python train.py --n_layer=15 --d_model=96 --n_head=3 --n_kv_head=3 --head_dim=32 --d_mlp=128 --vocab_size=2048 --activation="swiglu" --norm="rmsnorm" --norm_place="pre" --norm_eps=1e-05 --positions="rope" --rope_base=5070.0 --rope_fraction=1.0 --qk_norm=false --attn_scale=0.177 --bias="none" --tie_embeddings=false --parallel_block=false --extras=["capped logits"] --init="normal" --init_std_qkv=0.0687 --init_std_o=0.0 --init_std_up=0.0687 --init_std_down=0.0 --optimizer="soap_variant" --lr=0.00487 --beta1=0.95 --beta2=0.95 --weight_decay=0.0 --lr_head=0.0054 --grad_clip=1.0 --warmup_steps=200 --schedule="wsd" --decay_fraction=0.581 --decay_shape="cos" --final_lr_fraction=0.05 --batch_tokens=[8192, 16384, 24576] --seq_len=128 --doc_mask=true --train_tokens=92540000 --steps=5986 --dataset="wikipedia_en"
Each number is 128 + 32 x the weight over its row's rms, rounded and kept within 0 to 255. Layers, rows and columns count from 0. Numbers have three digits each. The size before them is the row's rms in percent of the matrix's.

# gate: layer 2 MLP gate, 128x96, rms 0.374, rows 9-30, columns 0-95
# up: layer 2 MLP up, 128x96, rms 0.373, rows 9-29, columns 0-95
# down: layer 2 MLP down (transposed), 128x96, rms 0.346, rows 9-29, columns 0-95
gate9 102:133049158186086088102115121140105148102155140139080159186079060135163145121129145067094118122150080141131115129123097124171121124082080117169167158133097115131127133083125115083114142162071130110121114155084195099151145138113163129157179154077108136100067142124135111094097202104132107187
up9 102:155110179156085104076137149136114145123156066086106205175127051154142155071158122102113146127156100153144154147080147107163126137017114100115130126101108098141116151117131154117087128155109116166144096143064192140110140137136162119188141137110080130118066171086138107144128172100151135135
down9 102:139150209108159122125077116128147134154124147163130142102133109116153081125127106135034119093146143092148141153134108183206234110140136149141160148129149177144146106153092156110187095077152121135142097108181124138105136123142066147079115153095097174135159111130131147106154185101175157089
gate10 118:179157128144162136136179127180112113195100123057220087163114064134164129145154131113160144141174130145133142096099173148099166094132161134155177156128112153121136152169124136165153110188144078077128122167143128124075112128072140130112186148070133094073178145144148107099139163099140149139
up10 103:104181149095099131147138105123091131153154096116202157132182034167140123075159165082170090073152108130156128162119159131107151065117115121158159149152120118085124116181174130180160147139085075113146144141179087147141141172119132121175136133124109103093123131174166112159138164055162117159
down10 108:185121137097192143127132131164152172090106106104130142067168156175127152104108073139062146087122147109154176131125167076079136131099117165149153147137092201059159113096080158105132120121136119094140134113130031119085129145137121116160100107093147136150131167121141121151127059071136167170
gate11 098:101132140127113135104135100158076173183159143151167104162117125137090104118107141100116117151106124168105195069154138137134117152130189138134098091141048127078155146139158122162082115098152133178186160059188128182116174129098112143102054123140123128096118132069076063141128108142091113095
up11 094:133145181131086150200107105130148118135198122119086116187148165176116164128091144156115130089140161147131113148091124143211068116107152134134124106143117164143149130121052133079181129091094101106148050166116132099138091116102092145103149160109083085169081054098142139116122127132143080102
down11 095:131140125096085122176073137123137139086113124104175168104116177144156137107131093112109097128168139073101062091193114064134151132115108103117182154129162135106135115139142094180131063107084100108112108129120100056163086085208112119143159175148119180165163126138160107138147157098182125174
gate12 098:188122194150099112104131122128123147136120110093206136155141079143152149177151125064121138101106107095154131153095173091136106114118186085146202112129107080077156172191104158154152163108138104180160114118116187156110152100083048120127174162169119157176145146132087130111109113125131108134
up12 098:100161086153185122126121143086130117138133137110099121082138109144113096078128132189171153173119153103141072179126155161102133126109073140101070091121133173114085119058137123096094090095090186099119143146129099075121101158160187167175100132064160048131118139158154089148170141169128115138
down12 100:154162083158109080169102108115083099126158112150100111160158150094097161115146124130100116080136098103070174116122099142130102146097138135137106178173157086131152122043119128080127116109127135200134142156185112196124159192163122150091116154207174097158177093144130172115099105092127086132
gate13 101:138101106097103132102164086122029063128073113127160138110110175130114129133109144100131091114099118090075136121102156080111120182054115076128116127120127118183092124089132108110117054120109146151074046146132097106182167161116128101157157114139134104160124099133100086124131092183128166173
up13 102:179164171207190111087110130115142106146101160139114111140140098082169097127119142120129097191111136082159143130153128154151055151130155140111062188116113111153138154072090137124109122149120164141116129126141150185145090104095106081159094170080029161149117126110130134086145125127106061102
down13 105:102119132104085161144084086156152125122146119129068168123176130165145181127154147113132102090110106077129128188138107151095124177109105167119152114124130180199092044123161161114075147170147111103104121120141135099125108168145109091106123085198166178100178107124138130119105074186199141145
gate14 099:130122094114105112102147100066126125108177095105099067171152153126141126164057088096168106146121154140123134118087072149070173154139121105097126147173187105147091108192092138171117189115093116073120096189140123098079143103185102166129121161189129167130099146123137168169142157157091140123
up14 110:149109067133076174137075170147139117130132140103131114090125113151096102076158159127111125097137125126118084173138080066086118172169133074176151167136151143123152056111101117113157116213126133132195142099087184104150145153108104126102129107110060119159145169131104147122119087139103064066
down14 098:155202186080125130097167129116078150108092142102095132120114190128171113140116139195116131157128138136126148080167112100127080098072095153139109088088086116134125096159082100157095099119135094164085135122144074166116104144066129093084106082156127201078145101132150125098147195115081135146
gate15 099:162102106139128131142145131146165130103143142125139160127147069204140126114135147149125149155185172087121086148092172120144132169121109133143154121167113116054127093099111086107089128126067110090115121134110074137162124177162147195134148053153130108132166046169163177086133194071137166131
up15 105:209204118092116191159124090136087072112111136083128114086082086099183173162079159104124086174099153146145110174119126157094090127146117137102099160138153118140144143128130152116125139146130114111123104159103149122097080184121159165102142151069146122116103207150063147146139139081070110148
down15 097:111130112136162160146092119142125160128092164090108213121154158141169091079172098132158121185149171123158087107137151149149089128087083171137199130084117112152071110143077131046112081103114110125126157102162146064114144170142111124154160121078104111162114125172128138141094058122098165160
gate16 082:092201160184139151127139169086146137120137133122094101113139173123141146146101105110112148091103140146136123114101145156119065096103163115152189169149130191167122143117090135169099140151102141155100093056113208150133123107095201195093104083165154107122074144097126121166130106092187159165
up16 093:118185189210154138131120166134141172103153146166103132101121158163145134091128114135099103098074159149116131116092137162170103093114176188093169157153154170134193102145110141149108108150106152157103068054080198164117120087119155182108109091155147111127076162127095141163148105099156135133
down16 094:148112097110077132110144111110190167130096124119086099133122166097144114209088138103093161099124178136213150097155131140064094136112134098148149168109199130166104175126075109116096087156142152146140185111152117110119154117136162134147149161135092187124126143105050139115103154096164201147
gate17 090:115114186142132085094130134088191126162113128182039152126084134150137101145140135149137128132100048105124106113061088078172118162106116072113140143130083149117132151159136118180078138069119164171152084134097152164111099150172166116130194153120090166158113150124147135096094168146152100084
up17 097:168142119129081123170112110136104087088142120090172086119173120094177127129135103117155189114111174111126142110123127220112165111086127136151157105086107128123074110110117171049141102172127088118124153130143122140179117104133138126159070118137123091095135088150112144170213130123060215142
down17 097:103108072142173148100171143142145147148158089148223097125175107107086104196120109143134123171123120146177147131124119124211145167111165133124130089214142127159092140083156052152124120104101115113138167089108108074131142139098140164145129088133171140153146147103108105156135122171115080195
gate18 111:154095096112109122165191159093060098090140085115094139173134158102157119143107186134106157098072143114161088159102150137107073080169126086094150113123104084069145081157141137134101132202127119119174070155110200179120095106080122115114133170158121107138145145118154111154146180176101116134
up18 117:119134113083121115121136189085082112112139099128139124107097120117126105104129170143108103105029160101171105125113122160123099074161083076121157073117119122072108073155170171173093107186174170093145089161134170146111115115105145092123159160173147108117156143117140101164136220166130134176
down18 087:117135166086104141078082076118177121084090143140068153142162142129102088137119114131083131095193157108139110126142153076138121126126176172127078125167121155227125182124107074176154137162140118163115125156163167147106130123116111066178072132117115070140175150070127140131113142162083110111
gate19 095:148165153131128187118106105128117116152112120097148156170156120093093057137126143179137109180135126155198143154166097128147151192142123135111105194143129138141083141108106071120138098169124142051134128153155095180160166059103137134118101163135151148082197203178144129097101140098131088099
up19 090:145104144097081147116108149128115138085121125185125153161072129162120189149095182111114138141126110086085182091073110165144132065135132153149079087111135108108148073144184161139143209092105120214155142120133171102117077171132131116194138118180087123140112124087128128097165124146163164133
down19 101:091145121152147119099110121168172174116075133111081133120173103142111078138073073112235084153110157167149130129137105124136134160136163131079123180109115128117134129158170114106148149147107140047114128193107118093140149078149173086138120088110134152048138066174134094167138112104106143109
gate20 094:153108193115110111194118095120088094147130136133106105146050136073131140136128073083149105121143086158136103141120215103103144123130109126102119160157124182102150122137136086205123136124115089152106135114108137148133151078194068143090184125173068145152119096108143129093150073103097138194
up20 096:178098132134131126156124121134083085089131118087110148065081179085155157132130112130140051150140112115156049140130187086137171141135105118151142115140125144164165101186055130134142163093109093127108142127144121149101126120176140170119120114094061144137124068092174172073153085111106189170
down20 090:117111101156124115182167148112166097112098142183057100130142089113190134165148139153126156163115097132101161167135186122099176133073110092111071139132130171148178121182170079159133158137074170137180146134135168134163187101140121151122088151186139088093151092161136155171118101145173168151
gate21 107:068168162135111156107180099118081167094171120170146184107098155027128164094170131112105150088116081108118211107150128111136080170107140131077185140127099156068136158144145116130150121125109155125082078082104147136151175178150102147131119158183125133131134079093116118146100109122156119145
up21 103:127121102099109164088139122139123168084118105161159146126087124085094156158156062084111147182128104159123136107153133153111108154126075120135098129116130139029112115096105109144098077177082188108129149144089204116130205148140105153169154111097160137136169171082102159060095157122142103161
down21 111:166124148122148150049100137155159143133178086121167076151115137129136106157164150062153166151093119084166074167140140134125138157137145094146081201138082194090099175142165149144069176160114121148150125137087183117149138141170114139090198119170132102159101147118123175086133098126105169144
gate22 089:167165226156133111121135099148129169136144109109081173141086111134088121130135129065126141143105097100079138104137122143161131153120145169180085140170127133096103213108159090128105078142202144145131106138131150129119154160131089136160064081148123109068109121116130109159182156206150078151
up22 095:119133151150164067133154158180090080142141106109155117118068154041166147146154138128116078141099148150170133098113151113182135114169109163175089150157107130128125153130166124114171109071140119139148165156149122102138158161196125159129081053183120140086128129118150181149172116182145089191
down22 098:100113150142131176132134147098066140117106167126109099146154124110095093084165135113139133102093190164124112079136152127146141140084108161116147151112195085154085121175096173119164150176110117178200120156156127092109109148128154181153173098162212183130059127108104146175126140111180166160
gate23 099:122115169193097117175174094159083047128163162105095144154193138081121150116093132126137165117122105103084040135140101070116114116140101096112111095145117124150152132107120156199149094118119194136130119101173089127120108116073100107178120111195156119102084103084164156181133123128154129133
up23 096:113122085116148103149092078017145162108071126106140108080183192165083108094139129103107148169131154147156165116086070146129086154137155104153116119068143121143126081119121157152077133141129061119139186131096166151095113125106110142100112133106152086122083132161132121079081102118070162132
down23 098:092124143105136065127108136144118122092176117136179099149149109120161110155112146083131131117153123120134115133101102139152207152105140209141197127144139138093062140169103156129148136135124077064120152133121107107127170136176120162126109118121074182222131057073107099140158142169091075102
gate24 095:106147125122171111114165126169148138144120128157178174105112103206142150169098089154104127196134118170103102058074128121140172156110169120141110100222164111126159072138079125119144110109126094110102154099114181183077122141175125127136105105096126123103109154121140136117155172039168162129
up24 095:127094204139091114138074151127107133113090103133078077154061157066087103092188103123113176179164127129103125155167154120161105106156127147139148186077120160114066115150147196103142116076136146134139128189154129129149167127158183112111145086176099152149148142081112086127157133123097091153
down24 097:169108159115087136087097153148124195158092172102136172140099107096111160081168103119180113064089121073134110129133115158141115119151131124134095143136128167073052122132109123168143159135127178148195037085083179116142142185100138112159123134177081131114104146109119146131167062154127139118
gate25 088:145159090159102146148178105137107118097100135182107113096111190133090120109110116071162101043118095106160181152126068164128104143126107082130160119168134073184136180111130096143156089187108113106113091131135091062176137096104082148139165102092105150127118148125083106123162145207140108143
up25 101:161197170146129169159090086120102115104113185151115116102187130141117143077105105087063118061124171107101063166114108131147113082176156120116105137174111077129133119120086115054140099163141100074096121121137127134138108151163081172111112121168055141119072145084119122099177134159112118138
down25 091:173160116122155105157173167125110106084091161150059142173146146176104166183159102104182052136092103174194111137102131108151094158104102101136088086063157153173142125145138137170102094112113100147172104056150137138124134177114094122107149104122126128126118060143068133112110127078107106121
gate26 091:070129093118143161136099119133204098088170162137160124100155208127145095176064128103145092049116089090103137125108090142064135071092130109153173109085150114110129108101154155093138092176120145154168151166128136136134136090177120144120166068142173067114135094122130127108120127142171110178
up26 091:173174141116127116152096121117153142154131107102137139112102070124141134099164173092065125108196148176151094132140148175192125185137126140095154098115112110169173049149122120136115137039142040130096181103111141108156144101148125108078113089144122184126140186129110163100136137072129142137
down26 103:119104107164138144150150130106137165102194182113179101170096205132146134160138104155105065091093180055141133123089097121108071171091088116137175155150145099096128111165145146130147123165122090165147206147166164144099146133130116163091124085134164045122144124166105120081150143105124105149
gate27 117:146087112109176072193129124080132150117085150047108180109118169103151187170067118104080159120099154090107164147112116112106160118126111088111120133126137075208087135141106125112157156112102136098113175131103081110143070139080139149125109094173074140155166123161110110197163145143154135125
up27 125:146128079150166105220068121122136115111134109076090083132139147184172129126028128138153135094123191128107136150116186127131087110083117117176160124125159097159125144160120162112163163084113105132100072113125108076132090160085146106123100094151120120086123082198152106175162139096119117118
down27 117:128138151136112111152111092183149100123111086128169121137103134133046083073082205211146086121069170112125113184088153174154172148108107178107193129157137136148104146096089117145137111168159144129183102141141138148145169162140146179114130118129153086143148132090174145163180135129079136140
gate28 101:114132153085116074134164153135145171127168140157057130140103133103044098110080159164110122148159097099101128081161160125108175105160121136187125132150152108121095152203109171139079116063085119132139169120084104100193142158134192185109137141149155195106102104139102104096137123146124086122
up28 106:183123138124119126122159164139117166140139093113132105133127080142095117114137112120153136170082152077070088107096194128125099062157134110123112128138045119132159110193104210134100110087088169138145165153191192087114135150112168127147093132178133207135124134163119154120185129121098105164
down28 102:071149146138131123109119085124179105111120167095090126136119135132112152152114101116106121073084118172096143147157144123106108210124128166093082138123211154121063134126109078079138129148180145134121075129094103081067115112105091153085128098084113060097162076171163085083101096122143106099
gate29 111:102108119135198082104095136144167093178178088154136191103077137157089193091158078122107132148132090110061146093157103130186112083180115108146098129156088126133142115109139140113081174128134139152161185148058140158119118129170140140186146167135155136183137081131116110126119152123148192109
up29 105:060116120147187066214173092110127154122125091124075113128172195123088181116132075116134140094111133130088119144183140100127120177134093083146165142135136133207116150160157167124165077167134138098113102172131129156159126108146124108085127097141115104137152164091142113119173084190111160098
down29 108:159088142073078128139109145149092182162127177079068150163113158080162133152130133150054170122134155125163138160163096095112097136145154142122163079163159124114112178093122083110117161196147122120150091077151090147104156186070171109082065128124105116138136170109159130100084161160145109129
gate30 088:146160152115154199104137114124162184149124127165103112129162193085108137075120143192059130149118165131149128075115144139148094106138083189173124104154071206120140151173166065112142102092120122117125113109098095125158153132095137090134160129116121127162157080136095089141081172095105175180